config.toml
n_layer = 12
activation = "tanh_gelu"
positions = "learned"
qk_norm = false
parallel_block = false
init = "orth"
beta1 = 0.95
lr_head = 0.00486
train_tokens = 760900000
dataset = "wikipedia_en"
Each number is 128 + 32 x the weight over its row's rms, rounded and kept within 0 to 255. Layers, rows and columns count from 0. The size above them is the row's rms in percent of the matrix's.

# layer 8 MLP up, 6144x1024, rms 0.0619, rows 1777-1803, columns 384-511
size [ 96  94  99  95  98 105 112 103 100 103  98 104 104  96  99  85  92 109  98  98 111  97  99  96 106  99  94]
[[178 171 145 168 119 129 103 134 107 105 107 113  96 143 146  86 144 106 149  70 122 113 108 181 133 149 133 177 127 103 120 194 187 131 117 200 139  78 134 134  85 168 161 118 125 151  96 143 140 149  95 181 127 140 138 180 100 180 119 118 107  83 146 112 171 108 160 161 102 146 122 110 126 119 130  95 141 193 101 151 129 126 130 115 157 117 108 122 166 135  69  54  81 120 127 110 110  96 137 124 103  95 115  79 187 139 148 111 162 181 113  74 119 108 133 185 127 100 110 156 140  87 158 117 149  84 104 158]
 [125 140 156 135 145 141 108 181  41 137 120 123 130  38  90 198 166 122 116  88 102 163 145 144 142 111 153 148 113 106  83 123  95 122  75 110  73 109 114 116 121 119 107 132  96 132 115 185 136 173 162 112 140 157 141 110 140 173 141 153 120 144 108 177 108  64 125 148 117  99 199 134 147 166  78 179 120  98 112 141 149 181  88 115 122 158 106 126 108 175 214 184 137 148 107  68 123  98 138 135 172 164 137 140 170 133 121 118 110 134  83 134 120 138 138 125 136 130 143 167  93 120 122  99 103  93 124 201]
 [126 128 117 112 150 136 129 108 140 141  44 134 100 131 158 152 114 136  45 156 116 122 129 150 141 168 181  99 131 177 107 181  93 154  89 131 139 162 141 127  71 139 138 175 142 120  96 170 126 115 156 153 140  98 133 129 132 181 156 154 144  97 170 217 164  48 139 176 162 107 101 189  90 155 138 101 165 127 175 121  69 121 139 158 130 166 125 124  62 135 157  91 129 131  42 107 125 147  86  81 134 129 141  74  93 117 133  83 110 124  56 115 116 110 120 166  55 148 197 131 134 127 137 108 110 133 175  51]
 [176 128 150 126 173 102 140 109  83 101  76  79 116 125 131  94 117  81 136  98  92 113 115 103 126 138 143 152 172 155 155 176 160 139 164 154  96 129 137  88 120 156 134  72 107 107  65 108 131 142 103  83 124 132 144 136 145 184 112 140 137 172 164  99  27 123  92 134  78 158 189 110 131 118 170  99 119 103  85  74  95 103 227 112 114 132  97 115 178  92 152 113  46 117 132  71 115 131 113 135 115 160  77 114  91 163 132 129 213 126  91 125 139 148  97 109 149 120 114 124 160 154 186 130 119  76 134 151]
 [149 157 102 122 155 176 107 110  90 135  69 165 121 151  51  95 171 128 136 108 104 112  82  97 101 107 118 115 127  89 196 157 150 134  92 151 148 143 110 154 129 147  66 106 111 111 146 100  63 100  94  72  92 106 122 110 110 132 118  86 131  78  69  81 137  80 148 146 100 133 139 137 136 122 114 134 147 138  70 130 140 111 106 115 148 151 130 107 124 164 195 107 105  62 129 176 165 155 128 150 122  96 184  95 116 138  77  86 106 117 153  83 176 144 172 166 145 125 163 131 142 163 149 168 148 115 153 150]
 [142 164 106  88 103 113 148  90 142 156 109 183 126 130  91 138 164  73 113 107  97 133 154 176 127 128 129  56  45 133 131 128  58 212 132 163  72 111 178 134 114  70 171  91  89  89  93 142 119 129 126 127 150 177 110  79 151  85 109 147 144 142 164 139 105 108 114 107 146 116 119 114 137 172  88 176 143 131 157 158 120 133 182 142 146 143 137 105 117  91 117 134 160 154 191 154 157 121 161  39 123 181 129 110 116 167 143 128 130 123 103 158 151 147 161 127  60 100 118 166  93 139 115 104  90 148 125 128]
 [156  81 160 145 153 107 147 109 157 128 126  67 127 133 132 125 122  91 105 142  78 125 160 167  90  95  79 122  52 193 160 108 158 152 100 217 123 233 130 129 113 117 110 129  92 213 114 105 159 139 122 141 164  57 148 137 122 173  66 133 172 114 172 132 167 142 107 117  98 125 127 147 135 102 134 183 153 131  86 132 174 115 126  98 147 125 172 145 127 144 113 158 116  70 134 125 134 133  98  89  80 151 125 138 183 116  88 148 145 165 109 117 119 158  82 111 133 113 129 162 123 149  97 115 132 138 112 126]
 [130  93 161  84 107  84 113 103 122 108 108 125  73 142 127  95 191 107 120 154  87 141  82 127 113 157 103 153 152 130  96  92 141  98 120 123 143 113 134  92 172 195 121 160  91 170 103 121  96 111 119 158 129 112 115 116 112 114 183  79 115 114  99  60 145 133  80 118  77 169 133  82 126  99 115 156 169 113 145 111 105 107 137 162  94 128 132 118 137 115 113 130 164 136 127 107 136 140 168 126 176  69 170 124 112  90 143  47 107 119 141 121  98 109 102 158 173 201 153 135 166 178 159 196 134 163 124 123]
 [112 108 149 122 170 160 102 101  66 171 189 126 146 137  67 130 120 104 163 125 174 109 129 110  88  78  95  89 167 124  44  91 112 124 173 130 137 147 133 121  74 146 127  74  81 115 161 107 184 176 134 105 140 102 127 115  97 160 123 110 143 153 139 131  91 148 117 187 148 133 113 110 132 137 115 153 116 163 186 162 128 117 118  84 127 122 135 114  70 130 117 164 171 110 131 122 158 216 102 151  72  81 116 128 112 146 122  95 128 146 158 128 107 140 147 151 163 200 139 169 146 149  53 111 101 132 117  80]
 [131  94  92 118 126 138  93 130  91 145 113 101 100 116 171 226 192 110 124  75 190 162 176 126 130 119  92 110  80  96 123 166 114 144  79  86 107 152 120 101 163 176 169 114 140 138 145 130 100 154 109 130 114 116 108  93 172 146  74 122 131  88  98  96 160 110 149 126 146 118 103 138 103 132 135  90  99 191 137 144 111 185 187  51 115  89 207 105  72 131 145 106 117 133  67 174 157 176 151 134 107 138  63 167 111 107 149 138 148  87  97  63 103 113 116 119 118 138 144 119 140 162 120 121  76  98 144 120]
 [ 93 179 127 140  63 117 118 120 176  17 135  75  63 156 105  89 124 125 135  99 192 184 141 173 133  87 103 139 150  37 172 147 112  49 141 122 131 117 118  80 150 112 161 172 183 154 125 144 115 144 114 176  83 175 113 170 120 132 111 132 146  86 134 189  90 133  96 137 108 139 109 111 145 103 116 131 101  93 122 125  70 127 199 144 160  71 113 157 131 109 126 137  98 115 121  75  87 115 136 147 163 102  71  88 130 145 144  83 132 174  90 170 127 208 147 174 172 157  81 166  75 135  85 159  71 135 121 162]
 [ 89  92 122 169 106 157 162 133 124 104 109 132 110 182 162 122  79 167 111 109  82  83  34 102 169 120 147 143 153 134 124 161 100 121 151 120 184 117 182  94  80 140 194 103 162 119 102 158 164 137 138  95  93 107 125  82 153 111 139 178  67 134 148 140 136 157 170 122 110 191 117 129 118  89 130 132 189 158 129 184 127  88 162 108 138 121 114 118 160 154 137 140  69 164 196 151  98 218  93 101 153  32 136 156  77 247 126 137 133 148 197  52  66 117 144 122 122  86 129 142 100 129 122 184 156 128 125 137]
 [ 31 110  80  96 168 129 150 144 125 150 164 151 106  93  86 188 151 124 118  99 134 135 107 175 144 147 132  90 143 131 167 141 133 149 106 107 145 133  99 159 141  98 167 104 130 106 220 156 158  97 115 147 104 184 164 169 181 115 145 109 180 133  90 178 122 103 161 119 124  72 190  86  92 139 130 158 139  79 117 109  74  94 186 141 192  49  57 100  95 163 157  95 148 145 100 136  84 174 130 147 109  93 174 109 131 134 143 119 117 149 142 128  81 166 143 118  87 103  99 156  78 130 156 124 123 125 145  78]
 [121 126 187 163  87 125 135 138 180  50 147 111 132 127 116 103  95 124 127 116 148 122 129 126 154 124 128 104  88 118 134 148 165  77 145 138 146 130 130 152 110 130 175 131 157 103  58 183  85 158 105 155 134  99 157 149  77 123 105 128  87  82 132 166 156 183  90 144 104 137  92 116 135 157  97 158 103 183 144 185  53  64  86 125 141 106 154 109 105 158 117 108 140 107 156 110  93 138 144 172 167  89  98 119 157 133 132  95 152  76 158  89 129 150 138  79 102 189 101 141 117  80 169 142 167 136 109 144]
 [ 94 106 130 130 140 112  99  83  82 128 111 151 133  90  95 162 154 155 157  60  99 101 131  81  81  57 108 217 144 141 147 140  80  89 110 191 147 132  78 109 102 134 115 123 156 111 145 163  71 130 200 138  79 155  98 105 127 186 129  98  90  49 143 118 116 113 146 114  86 140 177 155 142 146 126 140 116 172 140  53 109 115 170 138 131 113  37 162 111 174 203 176 113 109 158 137 135 120 101 162 128 129 134 120 128 107  53 134  90 138 194 152 161 153 150 196  76 147  99 104 143 111 187 150 111 126 165 147]
 [190  99 133 198 180 127  86 124  83 108 118 106 123 120 123 173 189 123  97 130  96 133  65  95 135  87 148 144 133 139  83  41 136 173 154  99 109 142 115 101  40  89 153 136 121  87 124  97  88  72 129  94 100 119 121  77  77  97 104  90 149 167 139 154  96  71 186 205 118 117 106 100  97 120 114 164 119 133  91  72 154 181 131 147 132 157 131 137 144 143 115  83  70  62 150 135 121 144 125  64 140 137 145  83  89 179 150 112 100 149 134 125 113 165 168 155 179 110 214  92 113 111  96 118  55 103 154 165]
 [ 68 138 105 101 106 116 168 117 120 181 144 152 116 129 207  98 111  83 118 129 110 108 123 107  89 191 173 133  84 186 142 156 109 146 143 127 130 136 184 131 120 120 142 139 144 142 147 126 175 166 123  96 117 150  75 136 120 138 130 154 108 140 142 137 200 115 152 171  66  91 146 107  96 141 150 125 140  99 195 158 116  39 155 158 122 152 169 132  89 133 124 116 119  98 103  81 147 170 151 149 112 120 117 108  99 121 118  74 135 123  86 101 134 107 107 116 117 196 129 139 157 148 122 158 175 133 121  97]
 [144 130 170 161 146 154 165 104 139 127 152 133  95  64 178 132 113 143 137 111 117 140 130  96 181 130  98 123 160 126  88  73 120 119 128 120 105 164 157  88 149 137 110  87 108 102 136  75  89 154 130 156 136 118 146 108 137 120 170 167 171 140 143 123 192 174 161 122 103 164 158 175 129 118  43  41 123 133 157 157 148  98 157 115 141 149 125 173 126 188 113 199 145 153 162 153 135 107 152 170 126 145 101 231 166 127 141 139 154  92 139 155 176 163 152 136 144 111 133 143 102 111 148 144 115  92 174 142]
 [ 24 178 173  98 114 139 206 132 125 128 161 160 148 125  95 103 107 127  81  88 149 115 119  76  62 174  91 142 145 111 131 177 147 122 137 126 167 146 167 141 136  73  71 202 103 137 121 120 103 156 138 165 108 151 106 126  87 150 117 103 140 101  98 172 137  72 173 105  87 177 121 122 144 104 113 144 108 149 132 159 146 112 131 136 134 116 126 135 138 119 160 154 106 149 167  79 150 100 155  85 142  94  86 130 126 213 139 120  85  69 152 159 156  76 168  85 116  97 101 116 137 167 110  80 116 115 120 105]
 [118 112 164 132  63  98 146  95  87 116 132  93 195 121 167 177  90 142 165 178 109 142 103 103 181 117 131 115 159 105  72 101  82  98 150 142  42 140 114 103  75 119 143 138 192 128 155 123  89 226 114 148 180 171 110 139 148 131 159 108 133 151 118 119  87 103 168 159 126 166 142 107 174  48 145 157 111 155 141  84 152 156  96 157 132  40 185  49 115 141 174  98 130  63 125 106  86 159 138  70 146 122 155 142 104  62 151 156  96 131 157 112 148 110 144 174  43  94 152 174  90 126 159  79 143  88 108 132]
 [167 145 129 142 195 128 162  87 144 147 168 166 160 159  89  96 109 168  96 108 120 139 174 106 112  80 179  96  99 108 114  76 145 138 170  41 143  80 132  71 125 112 162 120 135  75 127 112 113 133  90 109  58 129  94 135 111 118 170 107 134 146 176 134 137 119 139 148 126 155 143 133 144  96 124 160 141 132 116 137  90 101 125 140 137 110 156 101 124 100 151 133 129  88  65 144 127 164 136 108 139 145 121 103 130 157 138 121 153  71 133 132 102 154 117 160 141 125 115 148 119 157 129 213 163  89 103 128]
 [ 95 144 152 109 114 104 108 125 101 128 163  81 128 137 140  81  96  86 118 126 100 114  84 137 162  98 105 143 132 127 137 152  61 144 141  99 134 117  73 111 117 162 178 159 181 149 106  83  81 145 133 156 120 161 121 137 123 143 111 158 146 105 145 136 115 143 153 158 132 116 144  80  80 106 149 117 129 142 136 175 121 173 100 117 116 127 189 122 158 101 108 105  74 126 116 106 109 167 117  73 117 126 108  56 146 156 112 113 192 124 126 118 193 113 125 130 116 135 152 194 129 123 190 113 153 101 141  87]
 [153 119 154  68 179 110 149 156 140 168 181 141 158 156 162 157 119 160 150 133 178 136 137 165 121 107 126 146 141 158  91 199 137 136 133 108  95 121  68 135 154 119 130 132 133 126 123 132 160 149  92  74 137 131 149 187 163 130 132 161  65 134  92 126 157 137 220 127  70 100 141 105 170 199 138 112 114 114 122 125 156 125 107 100 115 149 108 145 172 104 160 132 184 127 105 169 179 161 129 150  77  73 157 178 162 166 159 217 157  95 164 126 146  80 168 136  97 151 149 166 136 196 128 136 129 127 124 167]
 [165  95 120 154 100 150 104 125 121 130 103 110 141  57 125 119  71 101 114 123  94 119 101 107 148 194  70 134 147 162 128  97 155 121 135 130 131  84 160 128 153 158 146 131 190 139 106 159 129 166 140 150 101 167 137 146 162 116 107 148 110 195 113 140 141 160 142 165 195 137 115 115 103 165 123 129  66 112 114 102 103 124 163 117 142 118 146 108 123 156 144 158 110 136 123 119 117 129 146 101 141 103 157 109 109 122 195 142 110  45  44 145 164 190 132 135 160 136 131 195  92 202 141 171 116  81 136 117]
 [196 105 144  97 125 134 224  97 134 123 109 149 169 101 101 149 100  63 101 109 148 127 122 123 147 143 126 117 163 104 145 186 153 137 106 135  70 119 142 139  83 123  82  91 122 101  96  70 102  86 155  89 123  81  95 112 171 121  83 190 164  85 151 129  79 199 164 132 152 159  93 156 125 114 122  91 121 162 140 120  66 155 130 142 144 134 113 130 137 166  87 148 145 148  99 103 131 166 103 143 136 168 133 127 165 141  67 145 119 163 117 133 125 145 232 144 176 124 125 123 101 163 135 133 114 192 108 161]
 [104 108 104 148 132  84  87 110 183 167 119 148 207 127  92 105 113  64  71  93 164 140 167 126  95  74 110 165 137  81 115 175 137 169  77 162  98  91 150 112 144  90  80 163 121 158 139 151 136 160 106 127  90 154 129 100 124 129 156 146 125 173 125 128 112 140 141 129 168 114 157 106 118 120 152 115 115 122 162 104  68 158 145 150 117 112  61  95 121 154 118 124  98 150 131  88 131 149 148 146 175 156  89 104  97 178 153 171 144 140 142 103  99  84 112  93  96 128 106 153  97 138 161 208  90  87  68 138]
 [ 71  98 104 160 166  51 161 135 134  84 103 153 123  59 166 129  72 196 128 122 140 138 146 122 165 135 138 139 131  84 148  98  50  88 184 115 112 130 108 179 150 102 108  73 145 124 139 106  81 133  51 162 176 198  81 150 137 168 158 150 155 143  85 115 159 103 134  83 145 107 163  86 112  89 135 138 145 126 108 129 125 138  96 170 181 130  82 139  93  76  99 105 159 101 134  79  74 138 172 146 134 133 106  68  63 104 143 105 158 102 191 148 121 130 182 148 133  96 107 145 163 143 147 173 120 146 139  82]]
# layer 8 MLP down (transposed), 6144x1024, rms 0.0618, rows 1777-1803, columns 384-511
size [ 91  98  85 103 104  94 105  94  99  94 107 104 105  98 103  94  99 109 104  95 110 100 102  98 101  99  95]
[[107  98  85 132 180 121 140 138 146 136  82 164  78 109 139 101 135 167 111  90 156 141 134  83 123 159 131 171  66  90 118 133 112 164 135 152  58 147 158  85 202 210 115 153 112 101 173  80 140 155 126  70 129 123 161  97 119  94 115  93 166 163 100  80 160 167 132  65  64  90 114  74 159 120 140 135 182  77 147 121  72 123 109  72 113 136 164 103 163 125 188 105 179 126 127 124 129 142  84 190 116 146 165 165 136 127 106 118 125 150 114 177  41 170 101  90 105 156 108 123 132  94 115 114 121 176 189 177]
 [130 135  88 103 161 140 118 151 117  88  91 133 128 132 115 164 121 122 123 126 123 109  98 123  75 131 136  81 115  72 138 228 126 150  87 135 112 171  97 167 152 164 119 163  70  80 137  71  58 128 112 103 114 135 158 130 149 170 116  94 125 179  65 120 162  97 138 108 125 162 109 160  89  85 116 109 139 117  62 178 169 167 139 142 148 160 114 106 126 121 133 107  88 144 103 137  87 152 124 136 100 100 112 127 167  89 132  61  78 129 123 171 104 143 112  66  80 144 118 123 123 130 175 111 161 175 126  44]
 [162 135 152  96 119 132  79 115 125 107 135 106 139 100 120 110  84 138 147 166 156  81 141 147 101 101 129 120 120 118 126  66 135 151  83  83  92 143 122 108 151 109  84 128  80 146 138 136 118 123 112 139 103 118 125 110 145 121  71 149 142 184  95 124 111 128 102 130 100 128 163  79 135 103 123 140 170 136  99 126  12 119 148 135 117 118  74  50 153 157  92  89 117 121  99 123 118 103 104  87 132 138 125 169 139 130  83 113 131 122 145 131 148 149 105 150 185 146 123 171 124 122 105 149 184 122  71 121]
 [141 143 162  82 140 133 148 110 130 108 164 148 146 173  65 124 173  91 113  82 117  76 137  99 104  78 102 129 142  90 150 103  68 222 134 125 163 108 102 139  33 141 148 130 105 140 128  92 137  79 114 133 123 124 152 169 126  94 113 175 160 133  94  95 109 112 135 128 124 158  94 171 105  98 124 154 118 158 137 123 143 127 112 152  85 132 107 131 131 117  77 100  98 126 124 120 128 173 106 103 131  91 100 147 166 128  86 157 130  96 117  92 133 182 133 112 133 137  99 116 167 166 103 156  80 164 137 138]
 [ 89 106  82 184 122 130 156 109 119 147 151  68 164  70 115 157 121 165  99 183  52 119 113  94 129 103 129 162 128 139 139 106 145 100  18 151 113 115 120 125 122 100 134 170 158  82  50 148 110 127 125 100 127 121 146 113 147 106 154 124 153 122  68 112 134 103 101  74 140 100 149 122 165 112 109  35 175 103 120  74  80 117 137  99 137 175 127  99 110  73 123  81 129 158 135 146 131 116 137 108 154 135 121 116 147 125  91 123 108 131 179 110 146 153 127  92  76  97 188 136 162 141 144  63 133  95 130 182]
 [111  86 177 183 156 134  87 175  96  70  99  46 152  87 162 112 134 144 142 150  54 137 154 178 196 107 114 108  92 102 136 113  82 145 138 147 109 164 154  99  97 144 126 149 136 150  81 159 100 139 162 143 146 108 116 119 108 143 128 103 113  72  98  72 118 143  90 117 105 148  52 148 101 154 127 144 103 130  86  79  64 136 120 131 127 166  53 114 144  88  78 113 137 175 154 174 107 110 114 126 153  96 136 199 150 147 107 141 149 144 137 118 119 109 161  47 135 144 129  67 115 130 138 206 111  69 116 160]
 [119 146 210 197 105 117 117 115 118 149  97 129 123 136  95 138 104  98 120 121  35  95 140 119 117  76  72 130  75 131 108 130  91 118 109 116  99 134 128  76 117 116 161 109 104 117 153 182  76 134 161 172 139 118 158 154 109 152 105 174  70  97 165 135  94 174 120 128 122 136 104 120 135 127 131  84 155 162 121 142 106 124 126  84 123 108 128 108 138 130 160 161 151 105 142 126 128 114 160  94 147 145 101 142 189  55 119 126 144 128 114 154 127  90 135 108 150 120 160 116 122 101  99 178 144 102  56 142]
 [160 117 132 162 151 128 173 157 109 131 137 148 131 109 162  52 127 107 140  84 149  87 119 190 119 167  67 103 189 121  81 152 112 131  98 107 133 156 174 108 131  94  91 112 171 108 109 133  84  88 131 111 117 128 100 182 137 168 144 176 102 163 150 126 104 117 106 150 111 110 137 149  85 128 106 140 104 139  66 170 109 122 125 134 129  84 192 146 185 157 166  99 117 110 115  84  71 106 153 119 133 168 121 128 151 110 121 142 125 128 110 149 111 115  74 151 111 146 122 114 113  84 146 161 166 130 126  95]
 [144 120  95 124 109  76 181 146 198  62 141 155 162  99  90 136 123 118 110 157  95  59 116 151 143  77 164 158 122 122 104 141 127 140  67 106 147 143 115 169 110 115 110 137 174 106 129 106 150 138 137 138 116 166 151 121 140 136  93  64 157 157  97  93 107  72 160 110 167 115 154 128 111  94 175 121 129  63  95 121 105 103 100 158 115  72 112 150 147 157 164  86 195 115 122 167 132 130 165  82 118  94 132 147 198 106 136 162 159 127 108 104  81 123 130 131 216 138  92 123 126 112 108 132 114 130 107  91]
 [ 92 124 158 123  80 147  92 121 195  81 173 127  71 117  96 114  91 197  83 138 152 113  99 132 110 105 132 154 172 112 117 133 132 127  94 120 117 154 119  94  89 122 103 143 166  89 116 141 159 118 161 116 119 130 191  77 156 127 150 116 100 158 169  98 151  97 136 118 149 112  78 202 145 120 141 129  54 120 161  95 137  50  84 126 135 124 130 181  86  84 138 102 124 127 167 122  91 103 104 150 176 107 103 141 130 101 149  91 122  93 166  93 145 155 153 152 101 105 134  79  69 121 135 129 152 140 166  93]
 [125 107  82 122 146  71  50  84 136 123  49 122 168 169  94 117 119 158 115  94 157 113 108 154 123 106 122 109  98 126 104 163 143 150 143  33 164  91 150 178 128 136 106 123 135  85 178 191 111  89 196 145 101 198 136  96  85 135  72 125 161 185 146 136 165  92 122 152 151 193 151 119  89 110 162 132  79  91 111  82 115 147  78 128 168 171  64  85 131 125  93 140  66 161 139 119 126 123  87 144  63  85 138 116 110 100 180 168 127 152 147 109 142 108 195 114 107 129 129 121 125 153 124 102 114 129 126 127]
 [126 130 113 125  60 195  78 153 109 168 164 155 109 141 124 132 100 109 160 136 140 134  82 150 143 139  95  97  90  56 114 114  97 130 105 113 105  99 152 113  88 117 106  83 202  71 141 110 142  96 124  69 143 141 101   2  99 118 102 120 143 153 161 204 133  79 106 163 194  62 104 145  26  91  91 115 165 140 120 133  66 182 213 169 133 126  97  91 142 136 132 128 108  95 109 121 126 165  99 128 144 126 109 150 140 153 117  99 161  94 130 108 155  67 136 113 120 153  91 113 132  71 136 165  66 131 156  95]
 [ 98 133 112 147  91 116 119  82 104 104 114 103  91 117  70 147 173 102 164 120 126 151 140 145 157 106 166 114  88  54 142 184 149 172 136 147  74 116 115 105 151  97  97 106 147 125 120 160  76 135  97 164 124 116 125 174 160 158 141 160 140 128 146 131 106 166 129 139 130 126  99  69 103  91 167 126 110 140  82  98 131  72 156  93 152 122 117  65 147 135 114 157  62 145  89 131 119 150 150 105 135  66 113  62 110  99 146 101  51 133  85 162  81 141 126 127 147 162  61  87 113 153 118 121 158 108  77 201]
 [169 102 136 105 145 108 112 129  66 128 128 124 158 126 123 186  85 122 174 115 145 114 129 121 100 148 165 152 129 106  90 148 105  66 112 102 105 118 116 111  52 218  91 157 117 112 116 145 169  81 107 160 130 104 196 138 187 100 156 123 190 150 102  87  92 109  80 112 168 121  27 177 100 123 113 133 126 119 115 156 118 133 113 106 128  57 190  96 116 141 150 134 120 153  74 108 171  93 125 113 140 169 122  82 183 109 153 165 156 107 117 129 107 132  70 143 121 149  84  99 129  94  84  72 168  92 104 139]
 [ 82 127 106 184 135 112 112 133  21 138 177 170  83  80 129 113  89 180 124  71 102 139  52 111 107 116 125 171 148  79 145 125 162  86 134  43  92 125 124 112 178 154  81  69 133 185 100 144 137  95 126 135  97 105 149  98 132 122  97 147 156 135  76 152  95 162 112 101  63 185 117 184  94 170 140 161 150 110 110 129 159 156 109 149 122  62 102 115 133 158 154 175 151 164  93 141 143  97  93  94 148  90 147 139 103  96  77 113 122  97 149 158 141 162  84 157 150  96 133  32 118 117 124 128 129  82 160  88]
 [151 124 122  71 103 113 135 133  69  81  91 106 106  84 146 148 130 116 133 122 162 113 136 132 169  92 157 141  68 121 125  72 149  82 132 105  89 101  75  89 133 122 129 117 124  77 119 123 143 183  78 140 117  97 142  99  56 116 148 125  90 183 147 169 111 103 111 181 146 108 101 143 105 104  63 119 160 103 118  79 140 135 111 119 127 137  86 108 213 120 130 127  79 145 171 147 118 115 153 121 143 132  99 130 109 101 133 100 159  63 117 141  92 127 136  99 150  91 156  71 158 159 110 139 138  98  96 126]
 [125 103 102 177 149  88  84  89  95 107 100 117  73 122  75  97 119  63 126  76 183 130 112 185 114  62 110 116 174 100  98  91  95 163  56 139 170 104 151 173 111 173  95 142 148 107  95 120 154 154 171 158 173  80 168 132 142 160 101 138 128 113 125 120 184 178 113 109 143 113 139 152  95 161 153 104 138  53 139 118 175 137 135  83 146  88 126 178 181 101 118 139 142  88  89 174 136 134 131 125 124 126  82 128 130 111 139  26 113 133 149 147 115 115 140 138 141 181  72 159 108 112 134  91 159 201  88  88]
 [169  95  96  91 132 162  58 112 162 111 119 114  90 148 140 153 167 127 108 146 108 219 127 108 124 126  75  74 123 158  91 102 120 165 127 127  70 170 116 138 100 105 101 173  91  69 126 169  79 148 114 169  88 102 152  88  90 156 122 131 144  80 129 218  88  91 138 116  77 129 103 121 139 124 132 145 150 145 123 111 173  79  95 196 171  95 111 112 105 159  96  86 109  64 131 100 102  63 110 195 162 136  97 159 122  92 130  84 115  66 194  98 109 166 121  57  44 139 114 110 147 125  82 100 106 114 116  69]
 [140 161 118 125 121 142 145  91  85 115 141 104 108 139 137  94 119 130  74 141  64 136  87 151 110 140  97  79  80 161  81  92 141  83 118 134  84 110  92 112 139  64 151 132 138 136 117 139 121  64 111 151 143  88  81 176 116 127 121 136  84  66  82 135 129 129  54 148 122 133 146 114  92  64  99 109 138 132 138 156 107 131 191 139 139 138 126 138 120 151 179 206 166 122 115 162 146  85 174 114 111 130 155 142 175 149 133 156 135 125 122  82 131 127  99 127 164  92  80  61 114  55 146 120 106 149 109  82]
 [128 150 162 144  84  80  97 144 116 105 128  80  87 144 142  87 159  86 125 150 129 127 118 134  99 145 142  98 148 108  98 128 103 132  90 156  92 123 105 118 147 110  96 124 133 107 116 185 170 111 122 146 146 110 137 172  83 118 120  98 157  95 151 189 110 133  99 138 139 151 144 112 119 125 114  86 137  97 144  82 126 135 167 117 120 153  74 166 177 108 126 114  85 105 138 144 177  96 129 136 153 103 137 122 105 113 166 105 113  94  77 125 120 100 110 191  99 154 127  96 126 125 141 105 125 149 174 109]
 [ 91 131 128 116 111 119  92 130 107 114 106 111  93 155  74  95 124 128  96 116 154 105 179 160  97  88 160 115 134 144 128  74 134 103 144  98 118 102 164 171  94 170  98 124 176 144 187 134 106 102  39 162 122  92 150 156 100  80 115 119 207 103  99  88  80  71  91 148  97  55 153 178 146 130 165 108 127 108  67 140 117 137 125 153 155 149 125 130 145 104 113 138 138 145 106 187 137 118  81 124  94 145 129 166 130  79 125 192 194  64 137 123 144 118 132 151 129 139 103  99  44 126  92 178 152 159 132 164]
 [ 99 106  74  60 125 159 183 146 154 126 152  99  58 101 133 113 126 146  98  97 170 140 146 150 162 167 155 108 104 143 121 171 133  89 152 129  59 106  60 117  88 125 175 136 132 119 172 116 146 133 166 125 127 174  80 184 110 106 116 131 155 153 174 160 152 124 122  63 135 130  98  84 123  97 117 121 157 134 157 108 165  88 147  49 122 162 118 157  79  87 169 103 134 142  35 170 108 133  86  68 144 161 182  72  85 143 107 107 136 135 128  59 176 142 136 201  93 143 174  89 132 119 131 110 127 176 134 121]
 [112  89 160  82 151 129  81  99  99 124 117 100 187 136 187 100 146  93  95 149  17 104 124  87 141 113 138  62 127 137 161  56  99  57 120 105 131  99  84 159 103  94 119  92 183 103 203 131  67 164  62 155 125  85 146 138 101 111 142  95 115 100 125  84  99 111 120  91  66 116  66 167 147 117 112 131 120 146 134 114 164 126  99 141  86 127 113 138 122 161  90 159 124 127  92 128 125 103 190  64  95  98 112 128 161 102 145 108 104 167 139  79  84  94 114 138 134 109 128 132 122 128 170  78 156 128  96 130]
 [ 59 141  85 222 141 126  97 166 160 116  93 128  93 184  86 109  73 100  86 147  74 114 120 147 121 156 155 111  98 151 131 109  64 115 100 122 152  96  79 114  94 157  90 115 146  97  67 129 120 125 118 165 170  51 160 158 156 134 147 182 138 117 112 135 129 149 191 199 125  95 106 116 124  82 124  73 177 150  75 121  59 104 148 136 117 166 195 126 111 149 107 123  77  72 168 150 144 126 168 127 128 126 111 114 108 163 141 133 138 151  81 169 175 120  84  81 188 137 159  64  77  70 164 140  81 109 145 136]
 [184 155  93 156  49 158 158 123 132  79 109 109 109 103  84 100 111  96 146  98 137 154 179 122  81 100 148 125 166  95 130 135  92 166 135 132 133 121 117 142 119 165  93 124 106 115 146 120  78 144 154 124 161 108 127 134 109 120 127 176 116 139  87 134 101  97 159 127 125 145 105 107  93  89 203  84 127 213 176 114 159  85 150 101  94 163  72 136 103  66 119 144  66  80 156 106 104 121 148 122 145 147  83 130 108 104  68  67  87 157 157 140  96 141  89  90 116  99 148 149 146 133 102 211  65 128 161 173]
 [ 63 112 123  85 134  76 116 131 154  82 142 101 167 104  95 122 103 124 123 121 105 100 120 144 144 142 178  94 116  93 106 111 127 112 137 123  85 137 149 109 159  50 147  94 206  96 121  78 126 112 163 138 118  85 109  89 107 144 138 138 112 157 101 151 107 136 105 106 143 136 128  37 109 136 125 103  82 134 209 116 159  87 131 130  71  85 114 132 116 145  93 184  99 159  99 132 118 107  97 154 150 124 164 113 120 170 169 143  93 133 178 113 152 131 171 146 133 155  79 151  54 140 162 106 152 113 151 189]
 [ 77 171 160 149 136 147 155  73 122  87  80 178  71 105 155 116 137 166 131 171 131 171 141 106  92 199 109 105 180 112 167  96 130 177 106 144 128  92 140  87  89 157 161  87 108 155 114 138  51  60 156  95  99  94  55 115 188  66 116 115 124  74 161 133 193  89 134 146 117  95 120 163 146 131 111 131 150 149  92 107 104 159 159  95 191  95 127 162  99 176 133 102 132  97  23 189 119 156 216 139  99 101 113  54  93 145 125 108 137 115  82 116 109 141 120  99 104  48  97 158 131 142  59 136 121 107 129 104]]